config.toml
num_hidden_layers = 15
hidden_size = 64
num_attention_heads = 2
num_key_value_heads = 1
head_dim = 32
intermediate_size = 256
vocab_size = 678
hidden_act = "swiglu"
norm = "rmsnorm"
norm_place = "pre"
norm_eps = 1e-05
positions = "learned"
qk_norm = false
attn_scale = 0.177
bias = "none"
tie_word_embeddings = false
parallel_block = false
extras = ["capped logits"]
init = "normal"
init_std_qkv = 0.0885
init_std_o = 0.0
init_std_up = 0.0885
init_std_down = 0.0
optimizer = "soap_variant"
learning_rate = 0.0108
lr_mult_qkv = 0.4
lr_mult_o = 1.48
beta1 = 0.95
beta2 = 0.99
lr_head = 0.0115
max_grad_norm = 1.0
warmup_steps = 200
schedule = "wsd"
decay_fraction = 0.602
decay_shape = "linear"
final_lr_fraction = 0.1
batch_tokens = 32768
max_seq_len = 1024
doc_mask = true
train_tokens = 131100000
max_steps = 4001
dataset = "wikipedia_en"
Each number is 128 + 32 x the weight over its row's rms, rounded and kept within 0 to 255. Layers, rows and columns count from 0. Numbers have three digits each. The size before them is the row's rms in percent of the matrix's.

# down: layer 11 MLP down (transposed), 256x64, rms 0.415, rows 118-131, columns 0-63
# gate: layer 11 MLP gate, 256x64, rms 0.423, rows 119-131, columns 0-63
# up: layer 11 MLP up, 256x64, rms 0.41, rows 119-131, columns 0-63
down118 092:178121104140124131121176125113087157128107144122079206159104062112078094108092125186109110083079130143135103107141164134155175158130134123126156130105139117146168089144072150161091042135086150
gate119 097:212166228188157149148142082090111116114158155104146133141124129075155163097123098069124162150123163151132099092077118163069072099148129141123113123160141117129168138123124162153131094120137152
up119 100:153084163122089086130080149124140188117082201176105143114159153139109142137114141115139142138141147126181075055186120141120142154168140121084138127147109153144096126092071158087162101068121179
down119 094:153122095114147128164144189138152167042126119181133034141144108166088129088102106102139089131117151104100111131058106081129139155157132141160155149113174140131098083162155166125145101074124161
gate120 100:113091108082147129083142104228107091125181130144099146099108115177172110112099091140154167130105154107138100134147085118145039169130119108119052110172122165117102169119130138130114089110135171
up120 104:172073101104111146151189082126102093138150120155177168103172165117198131119147139164171086150109168116136198092108106161098093074144170110095138111158095107151120169119088149110108124085101099
down120 106:168152102041189149073135107072113104180093154116127142118104126156094107172152107104154120080146139091132085150173141136132095123137130189084150123194095131127088082131137074129099127107133169
gate121 111:131107151039112133091089081133077086091100082143110189116136088094177121102175146151121126209127123125111093093120154111158074130138131164118142179157179126101141157161162115096132114094143108
up121 098:104139166091189127157166143179139158138121089145050166104154127084134170090180105142080121139146185142154164159161148158152142111106142076071102148107144157112087141149197123132083134125151159
down121 094:121165141126139112147170098115122133176097061144144160127117084157114165126105155189082142131129091154186104126114122126150159103070156123195146165189192153168122136098108107117194124185154112
gate122 093:176142158119119107124082137133146144174103196168099152156121090124138073128163072139154140082131156116122150191162165130107068146099144177197093099064095103090137145164130173108141128105145105
up122 112:079090156149107166183141099105113203169169156185111171159178157117136174122115152140151173093154129128137091174194091134138140164136097161178130138140180117144082110153123136166119133134183120
down122 108:096105116125111058141123137112179133143064094151172168128144106106153128161126143142152084090079083132108144112117144071161114095162162110118125153152160191108116103156093146188093086161043129
gate123 092:072107061117162172078151169120151135132206153183105164161076168139109119160117125125170138130146124128133142135137095092167117175065087143129120074105091080071108127147153121122134109100133077
up123 108:141142097134129167086062158112156125096086166112119064105135158106150197108126152134158073155077127076111173144151167154141112108138158155158140157097174142101089136161223134095136151117144124
down123 108:125135132115167214169107134127158136182122188136112109127035103180112161107195151108065104107170089081108137154107127129137082148139092146088127133180122145140145082128135124166109154113114109
gate124 093:102166096137099079085091186150143118158121132141117105162108111061194046133176121146104123144154164112124146132064170121115138115132138165124082123131144103147205128070123095130146106138067119
up124 096:107139082081100091082132120129077065074183122119146154062196132093115170110126136064087083156174104119090163087148110168058151113153151124106113108141116118108156130123121113092110119147121147
down124 096:105182100158078147091105157172097143152184092105123097159086115077126075111166152130159115206156138180134108146115126085137121136113107112134066109118164147130159155095184128089170158170172132
gate125 096:147191141113145120178148064138107052154152117160141179082101151129115143137134157113113152116075112131153135155115172115176104176140102114116199145106084174144135161171084111083183103129171118
up125 100:102098074123151113132158135141145102164126128100138095069127150090152188085125166108088139134173104089148121065102136192160153177083129158135138081069102122168141130122123151156138192177150181
down125 106:117089076100129099200161124118193154131059122170165178180117159119110112165139118173150144134106150073158083113136152170129149097102141107118110109077084124094161120125109166153105124179189123
gate126 095:102111131162131137088095126155118108165106132155082199116108185154177173184099098068130129053138115119148138096132099108161107090145083161184105127110113184138107109142115182077152141134175130
up126 094:136147108118113122174088125137049141127187159130103112158088084159093133190110143092116160134114119154142188060095122134164119078105066154073138161097142127158112162184127117126131101182111098
down126 094:143130081142128103060060156139137113161175087170109177136165143138086083178132090135162184147167130085136107131168114125145112094133204123111184190168142104119135113137182106141121155116142125
gate127 093:100099153171113108139153120164099109092111139170099147091122156133122169106141019163157139172100110103102183138131156121081099188112100131146125158084095192133124116190096157115130140116190127
up127 097:121083094073105185122050133129102102109156127120099159131094136089106201110137173157104129162141126111169147134143175155147163161184123113111083117123065122145051119137134179114168095136155147
down127 102:148129138108135114170135105098158109131051146214102108161114144190113111088158121134122156172130102120062161139140115059163110167098123156098091143132181119127139168164112128126183096066142160
gate128 095:077106208135082121048072106113123141138087070102146137111107096140142132088157113161114105149163134096149135152109094099154149097113154185119073136117142155138150114127103137094186118054095167
up128 095:134135074123119177125148139094070116132115150110113120147127147174131047131127114149092139093133142128135103100127126198102184051101130126120189079097101096145155210129140147118163188105100111
down128 100:167158161102127113109141125156154056075094118178106141197153110145097158167091149189145133094134107122121161116100148143107131147134080114145122106139106126135105057119120052121206098155133183
gate129 096:099085163185153116088056159179159115129138112180132176078134109160121137128149158098100122166114114130150135164099156113077099103126111132118095142142123122174188153083190078122158192169141148
up129 104:123184159135191137150123140160145145151080160114080115089115070096104146171188177171099161138096175105152119154092133144182102069162116119100145068112120126159124108179146141128113154136139062
down129 104:141115143132188129151099106070142086162112104136161136124096143152139146083145197145097145206205128143146192167103101110090152165134161086162138108109112160182152133095154133167164121081126146
gate130 101:077181133086123112166094140063151134114150126138075168139154115139098116136152135106138130157156094080168137161090102113147165102151127186211144133148117084180150107143184100092186119104148179
up130 096:149116163106152082077165050102106123072078118086096164127164154067138167134159174142178120097157145122137118167139099077146170100113095165141124132169150177108131117180130127142162167117102087
down130 099:109074089123086093127112129145107116143096077100071126090142113107133178104178090068117115141160182097190131137118131127098140150090069112102141174169157138175083122125101202132171161124111114
gate131 102:108096082123078108112137154101110149131113160159145120108110121110104111115173053179132099148145131112112108142116166151173127142063171115100132183150149178043092092105075110142180097078154103
up131 094:071121141091090140145140133096105093070182152086095136112226080130086170099136150115157132142191185126113079129163092124079156104111102150141126110124157133126140090087125100176156095119140143
down131 095:104022123152128106113151109061151144132116153129120089117067206108171110106148135121111141109172110145126117093168171099107149139137158195128130138056074170102168139132127113129160133136104107